Weights of a small GPT-style language model, trained from scratch on English Wikipedia: gated attention, value embeddings.
Each number is 500 + 25 x the weight over its row's rms, rounded and kept within 0 to 999. Layers, rows and columns count from 0. Numbers have three digits each. The size before them is the row's rms in percent of the matrix's.

# down: layer 10 MLP down (transposed), 768x192, rms 0.135, rows 226-294, columns 0-95
# up: layer 10 MLP up, 768x192, rms 0.144, rows 227-295, columns 0-95
down226 094:473460498478499520448513494523495519518508478495462490498485510512498497481502420502502520485500460524464497513509511506524510471529517523472572517467489517478489506512501464464495516505537467504484493488484497499507527521531573486510482504489498448479506512521512500506529532482495541499
up227 103:484503483498507485525491505498471493498510472478516538520533576498502476467493499514479527487498481545445533497513499535511536510513513520461499478491479547515482507533498526504482534492488528496491541498523499500533550523497502451516510495494452545534489493484521505532536521509487511529
down227 108:471494503509491493503541475488498526504478518495520522491497487485559481437535457514483522481494513534547479498508478458504521501527470488497484469505508509512512510478498503501487549496532535502478591490513445508486508521450463483486523545487469511557523484475490479507521484427560581531
up228 107:463489497489531495478528474496512533475475496504484480492546511506507517483448526526514477508502506504486499500516505494502483500471529501503540533514548480464450526528534477485510477475492496552490534500469527539538513555492481495533514517502537504482510535553537495496486450481483454465
down228 109:497453502510488498505501493509481486470511475479449513511505521510546503493486492496507534504467513518459474526511525514487541454521495504507477506515464547526498485541481475431522503474534474485534481466524425460530495528486488482502513483539545497505552502508500511531503503473502510524
up229 113:487508482524507489536484514512495525558535516513488511529480502499531498521478510482474477501538528482490521497460518484530491537462520505475515511515502539487483484511505451508507517503494512533484476481481506483458495494488484559461537478456530496473497535578487479517492500446505531482
down229 115:474490469498510506512517485501565522534533483515485511487485462488510457517507486487560453481495538518531432535478460486470553516495462482504533492523493485522489513480505486499551498499472484508507534480488516501504480526496530533519513519465537518478498501487487535480482491481542493471
up230 090:531498562497511519512520599543497494493524503498516528511446489504555474529491469492500499491487512486488523472489489483489544489518498488507507508508514498472528499525469508527478449507496483510521461477513502500499529496474516484514469516472467495473466513529452466519480505535538476465
down230 092:489472464548494477489478459498473519493545479519512489503486515513522527496488562492546490510498551490495466498457468495501523485506485475509536511485522497510526478505484536530531507472485490474555469512474511521541529482529476511520515483491495512509500490507545484489493561523542502495
up231 087:499496484487532505483492497499492493504527516472481457523487487531481516461502450516524494517542522474507515492542458463490472549472489491514491544530508481540554548552530453478512513504480475466554482506481520546485468468483481538483466450486485502472482503473529498482496542528522484491
down231 096:502508528519505489516488492493503451498478522535460461456496519429493518519519438571519465502534498472540533508467512543483455505503492503493519487478539482501519506497484490500497513465511516522562502512512539482490511519533504524528492495495535502543509510540492485516546504481513472495
up232 095:485494520460520477503533504491525509520518518490522551476504501446509503538480492514449484500513514494487525498495470503486498486502524538465476493490545483454456515500484490447472513523495522457437494494506525469507481499532464494562520518509521546493478566513467484533563528480533491509
down232 095:505502489453522497464528470477449486463552509454519491504484485472509462486474447470491506529491477470472545442509484500477481490480487526513489497530500480488501505468513531452489495498498462494528511455527517554504525474508506468514523531489483496493470491479514485484469499518540514472
up233 085:517528556524504456559494554473480482488519506520465467513463485465503481485487474524475491490492526490477508494484471465469508573454538524517515510491538494481518475494513504489487525523481473489479502504478471473519501510512525486519488514457444531515514494508476509460513450509486497493
down233 088:463500460494463504471508507494518516484489509489523506506507483542527497528513479478485525510451479497487484499506502494542461472510472459491482488488454497469524513493485506495492484524531528487518504514510505531488500489472480488529481489507477498498474557491533535522514484454508519543
up234 105:451505525509504518516497486486505521499562479531506481529494511471565486469521491508530505514532495479531490487507469530489541559473497478460474529524557496525493499466500499511449469522499501455523533528503537501520427488450497483523507486505498509492512509512470484492492520508483489491
down234 102:501473507517461492468496543439456441497499544522486485495519473557509491476516474514520514521524515496467522518516510516472513459515496510527421539508469521525482543513500523458497496529526563487510480498495486497502516520512485495506499507469490495498503504476506490538498450499533510514
up235 109:470485490495512497504529491505513544500491489493461499516478501490523462506478536477511509519501515519517485502462510438484522588481515477497489477499526528476555546534520517471517505488491531526501454499526544521514506512454523495491537497555464536482505469512483487471514509485499499517
down235 109:504515495508486503484500488491516484466522513508538458498503513481527467490481497474503520535494491456507490484492500494477507500498493505509464502546525499507493474480488481493450513476457513502504518547487558517526476566485541486468506564544458535473525491486533479571507477480526536492
up236 111:460521488421528519500517535495495522522530522515450498510462513479482491517504492489467544471508512511469516477538498512510504499519558529456548450502515489483499512472497470503458515497499507493479530479485478478490509484471516452515516517494466493474505492505501503517504520523510531468
down236 112:540505491484520491518443508480503512498541455543512472516516497513496468510500471529520475474475479487489470516497473532512515506489510482492492530525511516535502464455470477519473474523465507514501511499509521488457484550524499502514480507507468547495534500503501514515475497492548519541
up237 108:509475517509513489500492498502476521511500468485496506489434515480516520507512514484491511480497495511525516489458543499510460525546505538486496466539485509540468523512479488474480505497477535462520496519528541530478484489462516514539517461504493492478473558500479475516552512477562570475
down237 106:517511501501493492518510489498452477513468523511488473467474499476514499456494466497478463478489503512509486526490507510460477487494527492525520550495441469519475543543485491461484506485473506530488530471519493479506521533528518520501516532496505590529476472516549538514494517497509463503
up238 092:478507510479514436501539467527508477557464474499544434486472514517480512479530476554480545567521513503484507474481518483530497496489526520520499485497485510499506484518505497517487504515459482441494512507470496510500516533498538490509507509508509517496473522538508510468521516496486524474
down238 093:488519521508527522467542527506490491482522488472491434473532486492469512524490487501498499505475525514493527472478542508531554512519506463520516513544514461475504470486484487505473521530513513501525467501521446475512518506491509560478463544525545507475508490457518504502518474460540478497
up239 112:479480505496503526528491496487503525508515513493486488503522463496559526462501517484507517505530525543489535454552501486491521486513543512451540516516507500509502471543497486487465510438513558503478513497497467532479526526526497482540485478484499508489515498497487487556478449497483534466
down239 109:539490495524506497521524500534519467504500538482462500493492496489552473531495505491460495524519499500481485459478477508492483456519511528476511522554511486538505510517510474458490502493536493500481557501529522466495509483504476493516524475539488488505497491489480501518507498532548481460
up240 109:565498491514508482535508504454525490530490487521477478501481501473488499498504479466474558505519494469467486501497522451493494541505504467446479511509532516447543492485504449527516491510530475498515486538521484489518469519486495483501496489507489510495514503571485502498506493477506523496
down240 110:497505430484559531508509476488528523475498433520534530550465541489499522555538519512494486489534509516506534477478534487520473485480460471478482517507513511490463558515523443518515466502520449513490473486483552508494455534499477455474533468526502489494495510458512514459527463505492468510
up241 089:491498501475515505488557503494503493482543506483531461473529494511499498492496503476523498501530518505496558475504501509480460523538502516451480525530536540482547506457526490427506505493481498533476526485509503519498511506477478532485526503499514492494508469463501513499465509495520482470
down241 095:501543496511513516498494463526472519523483515514474483502528486502497477474463490482483509493563433527478497542495481475456482518474549493534529493502507502535434503506499510504473509481489489490507522540469472533532517505508474512514488498533535480523473474489513551512507525504553498531
up242 103:520501498510525545497527490508493470555536467538502511513483506484519548525511479489502487528493517504482491473465502489524498496487508493502525502511538520458451449516486470486465497518486479468489480540499560488486504512503467549546517503570513502533449481513503475492518474500512564462
down242 101:528479457506493546517532515495483475513509500510491487532507527429491475449499519454512480516489525520506529502473545504525513501516470503520500515472503496511528507477513516459476514528476489511509498487490471500469463493495496477521478542506542498476500470459477557420479490517556534504
up243 113:519496532483462484524482546551513495542535511459477486463491505522475490477461488508507493494517517494526497512486446516477476505461505472507549502496484500478511504458499461471516543527502513512502511502452510508488489531540520477533496528507478486534451512491494501488539519490536492485
down243 108:498500483564447540508532474493522424528497571497507491521514513509519512493477473472496496514453507496505510480486490513479558505509540509541506476536514475470496490470487498520502510462518529532497480509513527473529520539497479518497496491469494497431478506506516491503518500493501490519
up244 092:506490498439501514479500472459555496521519510476458483518495525505553514513475471498503485486522501479493495430498500476471537493461531506500473511429525527516417530515528505467502482517496544488499514518504505542518487479517541514534508486524495559537493488474503502530474472523500488511
down244 087:505492471547552487485462479531518527496523486475501514498504465522497478459511434533475503520491504491506478508533489447477518469481492517523476517516449495525529494545528509488518446512535526503493519488500468474488522485505546518489524511479512501487491544464475456492464517451497522563
up245 103:520495510463516518483491491491520463511514453474492505493496484498469553489526475506518498530482485480479580455462499494458513494503527579465496504470503532484511481472532533465499478494505541495499509530456484508508462483521512510519516437510475504489519512472532466516507486494493511514
down245 104:520483484527503481517475499510484536517472526501540479504512495532521487505505474478503494458435439514510535528559489511464499509508525467521502497506517488522465493488481509513495533442515488475447504475476491512508468474509453505467489478534488507533494492514513463473485505492474513566
up246 097:505507538482477495464504474458536485466531499508494534559495489492505535485506477505488556519495496487495492409493480476488562496492485496485493518460526481463453516492474530462463499484483501500484483487500515486530519492524518509527489505474490504437530485534478498501496476504491480503
down246 095:517521475490515533497497525467481461483482505520480546471517475518500470489506508475532472564469510516501499503517496490494479452499487499460466536523455466490495506475509503489482491534530493523519524492457530467470536527532502490529495518476473479474492512503519522475527491501489468486
up247 100:516495465480471529489526491465510508502556519487458454516449498487535546470526513546501521486490517562471511458531516482545478503505528514499513477491507512477530495519491493481449531464494517488520501501487500538512516506501496508540473519520498487471517481506441442493472502477521473491
down247 100:556529492474491459502513533488473476520488463501510540487535451472509472499475519504500503492476533491525503463498512494488493469487534501533509519514521527501498498493532493491530515471462527543507522501492467516497520522553466549512489505529526527518474506490532475474513525511516511524
up248 119:510511507499499499515487494505515545511490518510484520472485554507497485538444535518494513508480485467455498532513533463504528502507517525497522442507523527507546482473469475485492569523478476506539523515460484502480496497476502535504467487517483520487522506473544483542483552444498535501
down248 115:497515467530475506507508498486480522483527549537477497493443496516515459497461481496464486451487509485483480525446507453474489480497512483477520506545487529498517497540498504529510496554536491514515498492507435555469518513506519495488493516568481527503512554462506494474503516494477521482
up249 114:515497499494459534502456482490515484517536501473483457479484539560489506489476528491507473506550516521509523503486509446504472521444531502499502521509526497508519501462504516485493513487483524480496519517476513502556470492505484489495488499511489525493487489498522512502465548523539502506
down249 107:474496498539507553534487446481541443447549505518505524482491514525492496470477475499494494475512540514518548490498476481487487519472530515489495511498515491524482485523508497503486531543467473539546504531520480483508501519497503485475552470491514524473498493529494464494526510517531467463
up250 100:451501481492507521477511480488522516528510467460503527518515487488525547487502523546567485482542517507518509500529490512481557492516529480492485513496494488470498480478485485484507513504521523486460498492483495507491493484495474481512537455490463490519497534464445457465497513508486500511
down250 099:462455528542498522494485474517495513520514523448483491493539470488503486514530546483481501474495492505490485518506446481484499489494496508524498509491486480503506478553482488507496500541531532471478483515504515506497498485475443504487500517467550512531479496488497484506464492472480518511
up251 099:509486562492479520509515496496539496475485431493511513480511494519533550498527516487467485483516501543502486503521503497498478498475487490482523503479544524510454499511562476487491469523484499509458504569491499479459443510481515608484485497513487520521465467480509479498501494495495477504
down251 099:496490499563514498479490499534468498467477476538541505509447524519514491522484518469519483470497480525546509504549501511503485521530510510475489432488501510543499542520526508485481486522522488545503468459462511519519478551489460488475507492497490472488469510486502495536495514509493475455
up252 107:485519525501517477512461489487504547523496466500491513521477494464520491526473488493476519472525488527524508500486469500512509506505492476521507474463531516483501509506510487439466524483519483476541514509525482534514462503477479488490513500522512522505512528510514498523509502483547509438
down252 109:512522498518511485524503516478513464524470425509552502546513537497499520495550508501505504487499494488523534498512508551477534488499531451528523455445534504486537491488494476525538528481506508510492478472475481532511516504484507494444490494485474468485470503478546506494495464518469440514
up253 099:473506532518486491576519499496564508520461501479503495492455510525504484499470537517483529494531502478506494527508522497536522532535505483541485496503468504514475521522461499515440449435503504476502464521538500500513493507513485481463490490519486492495506555524511508485528534481501543498
down253 095:474458498508480518414440465549502521518493484528492492504487480501505504505515521460468517505495511481498525503493515485502475475486518486504456523488504568565471483466525510479517467533536488504480499468517475496500500491508509487476459545489503515502530502499532535518472505498485488536
up254 097:505527512475555508504514538521463492513502504498533537500520476491505486492510523531512501439499464491445537522496473503461473516488530502524508431494475488506522517472521490457509459501448494489514460524486560573484505501549495474546464468476492521442502515486539506513518495498492532502
down254 100:482495493544493501514479472491511525536545486468525521542481505492515493453458535499469473495494477516476497540513499538499466484484465537448499479486437506476513504511507496487523469482543469495514494451495481484478494505500508502515505470492456505531505538476480521487486498506513508487
up255 023:465542524427484526535500502499515509504513487487504497524472509508511515538443523525481502511539513505491540501495463486522494516501493511473524482511513522499487497488508480446480491493452512488485499529489514517493492549505475516526496447526479514486482505536478455510522478487542484459
down255 017:495518526474519534535505477505531462496491515503529485523484493498554497462539519491526520500456494498512546521457501496488498465499512522501477510501453488473473508508522510453538518442541489499540513499511504497495546463459455538495462464548497455494542502464454492540531503495512497477
up256 101:473502517511504516506504520536484542476523517500485453480508494544447529457480525484494500539512545518507505493513460478478492482480532516461537472481518542479449524517541467482493552534495530490459535504469534496476474512496490553519518506470426512499526519499534459537521523467521487502
down256 102:533508474505498484528469483509470485508512474520482502500493496524505518528464540511472498518521510478522490499521479497474480497511502506459515504504506511498475524476517496527501501532503516530491532497534512490473538508464462464435509521503494549506520490479489475506505499497466517462
up257 084:507486525506551478530479579533483487550480472486524533475484505503497490507439514497517495481525477486520487500540505465478490500499496554490486502495531465529504453486464484505462484486446507458513443477515498529544481504486519486497466470488466511511473502542485503507489506507518479518
down257 087:497545547543498506499499502489495536503510489494503488507549514477468508524502460492490509499485507498495528490468468508478482432535519490551476481487493516495549494453456487533512512473519494540506516483494455539515496450468498500497509538535545485457537461487493516531507502513545458472
up258 102:520488479452503502498526514492496496500518504481512440478506492525510496495508556505545523529487490485479483492524469504493526492482510514480493467569500479477526512492525458495509516476481554502525482503519489502502478510528514477501483508509485484508439540548477512533528509503501489495
down258 104:527519513535476500498492493471522503511509489494501565503509490532538513532503505488508495435487502462525478472480477479518481508507512499507501505495493524521485497500554465476538478493535512538485537465446555527526477474478468503523506474497518478474499528484494511475488521501490501477
up259 103:502495527492495512505460512535546511529488470517453470503470506536532477525497523480439483503497495534517492487465497488481524519515483511521507500482513534523504491490440527474468474486494521523473464500483504479504487510507470493461446518534471485533498519534478515484491529524510489530
down259 104:491500482518515496478495492527471505493518522507517507480508467514522503447542500509491476504506514492499500510498522480480539474497510515458514494536507503523464504511494553512502491467519506506526540488518477489513516486505487561478507521483490486525522465488540532458476500512508541562
up260 101:466476485492552478480501490505500503506501513511465521489513483520480496519502504503497492558541503491472531526511485467522515490490530542482486500539488495497496524505499512489505515495480540518488510478473505491516508472486443509544510470512462487437494546542478467515539493491482488465
down260 104:564508513521490536504508478482491527516484514523443518490554502541475531494443516514540519530485508528511473497487490474512483483523487471471515459512513540474484483518486498511491496499544525508481506473548491520477522483475481513475483462478534538465521509471526534487484503496530491526
up261 100:484523506497458509497476529500475511565495541451499500543497568549510553549458506513494516505514551477513546511500500496490469503501532489464517479530479501489451474477520489484500509489506524522462533556512485522489479500468525554534496516515507498532478503527534489522497471472503519484
down261 102:488486492493523479430526509416415464488498514516481539501478509510512493505506462513488497525471481523484497486545540483534469517523523505514520485511470489518481512488554464500478467507473514521520506522538513499487444494470506513499501452474569471509500494480513553515486504494473522478
up262 103:474496539495533503490522472507497562506505479447476472517426506487503488501511459518478487525534476490466502480507454506494542496476553554502486491489506545475447521460464494458494494541514521483444490479500511528479463506497492494491442497527535531536522504488497515533472540511516455477
down262 095:530483530512540508461520551500494528443536545528503502491505480516499444508494481519503503489529486485487506482492518478479472408488481525561478472518531466497517518508451462515482517511515480470512463493520576479511454514468480503465474533488503520496537498536501473507529480534478479536
up263 110:455494504474486519466492501500516509499507537511537539521481526458539497505526518505504484513490457509444520470489499476479505511507478486522517493505481497521454510494535480526465472490460505507489504512474474476545537484519524502536515457513466506472483541479495439519505503535473524504
down263 116:482477491490506489480524511493530517485522526496496484480490504491505491511471570506526533503511528496506514520492531472508521541475528472486542516442500525554487494469496453494486476493460485473479494475500449487516532468450523518524497480498484506467518476510498542473486504497493502511
up264 129:481509515482512461535518506526531490493586515514527491494489537505484536523484472492492512523498507490478454496468460469462528532521516503504478493505526504492535557474529476474506565487425537516506456492456501498463499500499555496465492484478500517455492494551457504500481475498485480483
down264 115:509534490467478463491469466519560495500490512533519529512514515456482506516504515546532506475474468471469498491497516498502486493544467492562505513487562505472508487496495531526504496540524522516526511534517503522515491513510512519502496508521549496465530469520460541554493481483467516468
up265 092:502502508502507511472514494520500499482518514440496542514471502504509544507526490501472510495495490511514482499550498508511527496452477558525513475540516488529513518538483502478493490511484472525525496474472514499495462484471522491522497484491478496551484500469473486514529498510507473494
down265 092:515479477576475505616485466518533501491497471503480535514493521504513499501481556492531484514511472491446474533506512488520467457495475454486527446464499482500453507457484513456496545493503501518492510500510490565549505499504500475503506517473534484516545491499478497457452527482511493501
up266 097:500505499496538508504487499495502528474481506487536503526483496530506515425470493487507476489503486477507566498517500485472465495476499498536486489468515547507524531525513508482499484528518504498493507525504510509498462537582495520489499472502515558500501502487481508480557497447523500502
down266 099:500530490531501485488507477473494481481500487506443517521529529492546488500515457502511527528519543474488504499550508548465492472478513496509499423490466511515492508568491478490472489498475499516493488538502478501502514522538481515485470519519511489491498529475475480504505488498523510499
up267 111:436489530490532497489501516510508535447453489489523497512467464465492474530497491566515529530512500493466529476510481508541517524506509540466470461494501530494504487473501503517495475493488507484525486490456492498490489492517469477498490476508497517484508544497484540506476466494544487470
down267 111:469515477466510496513542509513511503531482517496490451494529473501455450564440510474477536490503506499468521497522477544525486507492476535487530531512540475538491479494492513555526546472497463478511528500488504541496512502487522462487490496474478530498491483538525486489504477518523568508
up268 091:511513493484497483479489479486564498516493500496498499495542479513491529534481523508467519498477540516530495469494461514494537490490507491514502486464484485499506526501527498490493529465506524487480529513512547500482502493508529529502489478481502514532516516493470456498513522480528486524
down268 089:543553500492507512495485519435491466510530442497519561497512443525509474490468536532497511530492518543536511512467501543496491467477477497514532506492475490517471454505496543498492489490551508505499466500506526470500479501488454498495471461461555521533542527497510491527535474482506483514
up269 096:476509466488546571521484469515533586524521526490489459531484525498544512503501523457435540480522504512467488474490500515507485543524502501495541460536516491454514491506481490498517501459522531508509477477504497487521494497514508494488515500495428507538506495500475451476489479500473504501
down269 094:487461518460493476525552571485483452511487463489493509533502476491485500535460474490508490484424495499538503516451511499524508470515513511494508525508484502484513505499521487469528475492466482517486473471495506561520523512526505481517474530522507498506507444509491517471534516512467505508
up270 115:473519498508495500519504517490526516492475478488486485547515504463523568550507521545480499478517529488489551494452497528541513525518536484492466462503524493478458473486493467483531527489483499527519498508489504470490519510533499511527459466473477533468481527474490498474496521526517528493
down270 116:476496503539510499511496519478507517515478547506476550494521487453522522477508511470476466450489487463495483484494503487507462543523515468481481493481544463492517509515488485502526483509505501504475448507499521521492489482528454490493509471479505505477533484480531538489492540505466461493
up271 090:497506548529506479512501479507572512496504519480471464460458499498510527495460468492504503482484510480511512507480495498506545503512538518521495508490478477502525530545506484477487503463480516455507496519530530510538479496511558485474504453495467526480503527515502506526521455485504486520
down271 096:529494517509482499500500537513523523536501478457517494462453515471511483511471451491522525518469468514443514448442497507510492504521510483461470522508556495450528490503485518516496500475479494515522519490484492496502477478515503488483517505505524477488469438508525478479490519516538524486
up272 092:544491512484554487515489517494513484579494463489482478503486490469520526500496511495499497508487545529513570478505531502514494511500511507518458520489522514530508452525533487487485476468505499497501484523463548492471513539533526528502472470503470556463493519516520456480510521536523486500
down272 093:473553534414465528578519556514546483466512501519492551511530484491493535509525487497545456521480497528503510472512512510522509511516485478532512487478486518493493464498493505552489483530522510503492498515536479461452477507512496541532507548476507478493523498509520517444467493501491510475
up273 099:514514504435455480500502533511484555528550463489488536479517469478539478458512516478496523515539510524514543459492484482497490534508482488488482490516501500467538519472499475507501506442501523491507527534484539485484533490512539513543514493496457478513520513508500499541483545485523487514
down273 101:516522515525482453489534509539519495504448508489515495565548471489503529532524501495502484476535504493486460503476511483500504491495522495493478502542448494493497513502520498486507484482499471444494508520532485524484498494484510478496476513527471504498502482488437496508517512500516501498
up274 095:455521495456518551436497506483516523494523479505487530495515479491477470528492473507479494465536466484470527503504528507540499515495503547463457502503522522503464481515478518461501480508482561495516549521465510526510508490470514478500499472517535501482511480497514487538515498516480488471
down274 094:469476503527558537476496461511528517496558519509524468519533478494492512445461495460503459481510496514458519496514472491484484470472491483532456492519495507481500477528517501500512497515523474501555478526485536529488568552519494510501467497514519473503505532474502495473454466506502525502
up275 105:507506516523492505529535503513509533539475474479464490485521489509529506494500472548493510472488507482525530528515488494492517528472534512496507484498476519496517540478510517478479486488504524491500499508452545541516449486501524524508498495552484490459476499581510447484534447459519509527
down275 104:484506512556481454460497501504499511482498485504486500483538494517518509498514398512503494511464484514494521546454486499491520492475520484496505517475532467496502515497512498497479501496487522547519492476507519531517485526493509498507491460472488470479506486512530509437475483499460523497
up276 091:477518533463503552497506504510542503510507478462476494471497495494502520491509466488487527546499502456447524479465495479503505486490482523512503487495502507507469489519465509528526547525498530489533510499484544485504462470558449481479504489494460478463492503483477480536497508523501492505
down276 094:526490498512514504465496496443453456511469482524490509505498532469502494496493497487473551461510522535506499511524488506488481512517523508501511459499488519501482481503537495514517506516507506448513514504500463470486482504511461489433470481511501483520539482527501494533486510446532491528
up277 091:482491505456505520511471539487496484491481523441551491497509508486532502520487496505486528527486474465524512539499485479464517493500512535480532527514531513497525511507480507480509517480471492518488517527506506485447447516517515455512462515485511488507494536487493494494529489506549481484
down277 093:465499477537539498477473437484471518498504487501454527481539477471492474475495517482475510517490494540507493501476502466515501476514516488494549518461519513440500471494507521531459454483548486552461525479523508549521509517490489465468509485475495485503532468562459494498459494473542481500
up278 097:500503488467513509468515536535514512500501519491509509499502535481487497455491474479450538462473500504498538495477462495523478528468481548499462500490481527504508497423546521466521493507473525494517448495438507503468504506505503562531515474506507488499483525486444520505471488499533503510
down278 094:521539482385471496536547536530478486524478506523505523491520524478503471508520530480510523479563497481516484527471500516469488525499517467501513486472504529519530486483489528517495487505542476509503503547533472516512520440509472484498471472495515489568534455500484504483456495512490486543
up279 116:498490488517495463489485519503535555484504516461459460508458564490509502521487535468485549507507508475496453469454466486447517494513508500498519496522506523548490479512507501485495498521484522506438528507519553507491482476524505497507540502522469531478466471461456460511483505474539468462
down279 111:542552458505475447483484535470456482490533474450468500515522499475547469492549474525485487513498476471496494501496537498494534492498496487486524501482494482491531457549523493518508501518470548493453524531507504525548494496513527486519526568512485474438519487486513510515514457470482528522
up280 110:438499503465487516487513496496540532486537523506464554497486519496485504543461526489511499535563477480548507524505439435485498504471453527472512531475506546479518519513513470462516517502461546508491523517484515490478502536491516493529475520531457480501489464490495456505492512471511530513
down280 107:531511464547511533504456466540539521511514513522532497476529504465462448499501481457468501488541478517483537501490510500455492503514493482497505499541539520513475470500510491463485515514543493486515503487541491498491521522534508501491494483512494499486546516444472471520500494497534506497
up281 103:514505508470545498562474500511513505489498483489501543513540492492506484471479536507498475471558511504502534500460480503445478505493503500460539510498509504517508479468502483472498469469456531530481457479430521464518544533493528505509515474537488459518441557494491492491478493483502525494
down281 104:506487495423496508544529552539475532526513498481501552511534483496487477495506523498504472510512505480476477557496480482483520507504488456502488481512483492548475489530451497512499508499524511499500510483470462490479545493446512510480474501491510511465510524486518534497511522485481524471
up282 029:492507536466491483537495520506521538526568483498494491524460517521542507508488523544450522505549485545446507486475475451513515520492504499492512486511524539488483481489514485501505537511457524464499512523453504525499493480512502489554485448514477505511480515507494491475540495462516514473
down282 020:563503455553566468510476474477485527508505500495505466477522487476518486471495530496496552490456496510480524514512499520499493478511523475509506495484553474542472493501518488515489497482499508457518520495489464481514510530519518532506529537476516543482490511538508435491464503519495495518
up283 104:475506479526519493535451507490484508480494447502508460521492488473501480544466525544529499553511482516530502511499490481515511514480512503492534502523491559537472499521526467509500508435476455526485525518461495483503429519465474495499517503515492514463501517476522522537506511486525457519
down283 103:457490501498484511472504519509495467514546455450463505539503469474487502496474467504525495520538513499488503469510477524546490493546526491551465505464460447536492458510515506505496479480502503523479488505506524479496506536494476482537487533523509497501511523475500522547514495479507506492
up284 106:466498487489532495540502515496494524494494517490486518474491523505504463488524519528488534486490515501520517516494515504525514491437501523497491478522511509491502537521511500486493509428460515507523499545489480456516499508557463501497505492495460499456467519512505475570477501474494493492
down284 110:530482480487451501491520504501525527494516511511457512494519503491494477459487536499541508484506527513505543465534501502515541485505446526527496481521514474527515507514513527485564529495503492524484487498490482505438475478434478455467522483489502454465451449502481469486528519483415471484
up285 108:492484515491539494503486484523473478506492480453427501565467490509528520522515518539474511534521474499484492493482518457533507506478534476472522474497492487497484534488512469510496527479505510500500509459468513481506490503498489498513491466485512536525498564516524501529491524514529541434
down285 109:524495538458448465480548540473460448498492489492468498525523488456528508480489499526527512527503528538477505500513459516527519488545512522450502492455467522497506512504490506484484544486425522521497466523491538533494479483494495498496527472484520505446513469463478533491479492540506521462
up286 106:513500509506511525515492495490514501528481514505509462489482542524520442474435515509457481513496524474507530520467503498492534540513524480444467470542501522511468439492520467520520531542467499540452459489489500501480499535469499531485483501479488538517514528473514509498489528491546496477
down286 106:501501445509532527527508486453499508547467512498530521517492534480480512497467494547462492457507501515504524481465505496508483504506496496453476519520510484441505470469513540534469487534538499474497509448512483497473499526492512499528500490547497498500517499547522522466495477494513516489
up287 111:503503461500524524517502522492521500480485543485531471511462484552517509464506506497451498517475538476462500523474501492535474507520521472493538501529484486514492526506511486504494576512515464505550475514471530501441522503499493496480509461494494467476497519474500500478471499433523538475
down287 111:548496518512473483504491507525510484495504499518501481541512509479505521482474493478481491529514504488463513547528502541485488529466536512440522473460509481515483597472517498521500544564494507457504495481492469510453511492502521482508508483526534517519513548515520529480510495543480481528
up288 100:467502503454451461490517517515501466536477478529525529557489510479521537490502518475496540531516502527497504506482525489522480503519521558465519510475460478505496524481495462526481498533470500481481492568496541532471486480479462544512505479522496482538476522499508476490521552524527531507
down288 101:479475487534523506480489477460497501495466504547489477502496473482526482554484498462525512521487532484458498498506451480539489502549509476495473547458498523508514521487497514497474486498537507491505486482538492554468495536494540506502502524486505515500504499489510533512521527511503449488
up289 104:462516534497463492505485530535482592519466525521469485498483497509480499502524515515466529501534502529469533509474452528486480584513492507499496510517514538520484484466490481493505523500509488471482511522481496507496473502560497496496472457510487503512524533510489505489539517503486493451
down289 105:452479532538487496560514495500479484480472505535490526527510463479462508481523507481501561477495500487469490497491496519497499488519535545499446498504538498520474543497456506487523478494565547530516494437442485486516481511511503437510491529544526472530528518521452500525511490530492449510
up290 116:508502520501502473533484496510596523502494502507482518516507452510501527490477524555498491480508464511499515541445532510551558533491529528515479506491471518515482456480473467502479502486486504503488504480487513521535528547547526492485498477563466512535495558529509492489492484452527503492
down290 114:490485495532499525515521514519500493498508458471491499475512463497474523518563538524479513528476498495482535437469477495520533484442460519512473537462498487533465535481521516524520519497515498519515492472466491477515561515533475491487509515523510475491464513541472510471511522492502493464
up291 112:488506480493512478496498526509483510501509498492480484496499518520482527541476487519477493528503469508477485479469467485517488502486471474519519484580474508452469531529542516451523446527512509498521530502513507493563526506526520538491487459505475498478492477532499490541533519490485471441
down291 114:502514470467480502474494525501498477487527550496474450522477482449469514509514502552482529499489536493535521500510484534488566510474515518505560502521516507483470525497486502461529469499497486483512477501547522540501500508517533504453522515508492473494485474491507457456468508517455489479
up292 111:493497529481505548505490472505505514467551497524460470528510533509502493482441490507513471516505530492443478459458503526475540500523518517435506472520492507482522489478528517503504504507477519479490515503468529547527493537492535520490488498522485483536471486511460492495491533513531517442
down292 103:480474512517524486502525498475463484466461507502513537530467493504525496523502541493510474485449484480503518520501482546515531455493487480545466493504456507465508468476503488510538534485521464499505501466470501515514487482490559516474483499530529544475457488475457529473492467550524506498
up293 105:457512498482506532503508512481478510471509497484523520518515501533520471499492497508470506495508467533505492475511475525504532497508489500468569513455535467514484478514512500491492482473495498538418532497488494458444481513517511535515475461535491490473454449471477490516502501474467469490
down293 106:493485468515509497522503451506505484522528492528535465493495496499532475491524502497473504476474519506488494459526485470517542492517521513494488524472459459500493495521471537497521483497526489486504510498512512461478484524523514476478487522531526498495496468469514512490545526496503500460
up294 101:516502473484476510491503483481540506497475509500560485494494538483496499452472533498497505493489542522491493497482494483509532490460545551517490507531461535515550505524490515460464502518481535530482498497506536531501488495535541480527483488538475525461492503553501541518504492493497484458
down294 097:544545503487435530464510517513458493477454525488531509508514522519548442467517480511490534466477481538434497493479483529491528483461475496488492545483464498475512460480482512517482502490490516515500497490526483502492511519493511538488511516476478502516514468547474488486510481487508523509
up295 088:509530526511528496546494516545543491535479496513553535491502474537508532473514522469493495493513508499514526519477497471490498501478490551502462517464533483495535475486495516520485482507463505467521492460473480491496532486486515498465479501493479490540416565514503452517550466482494543510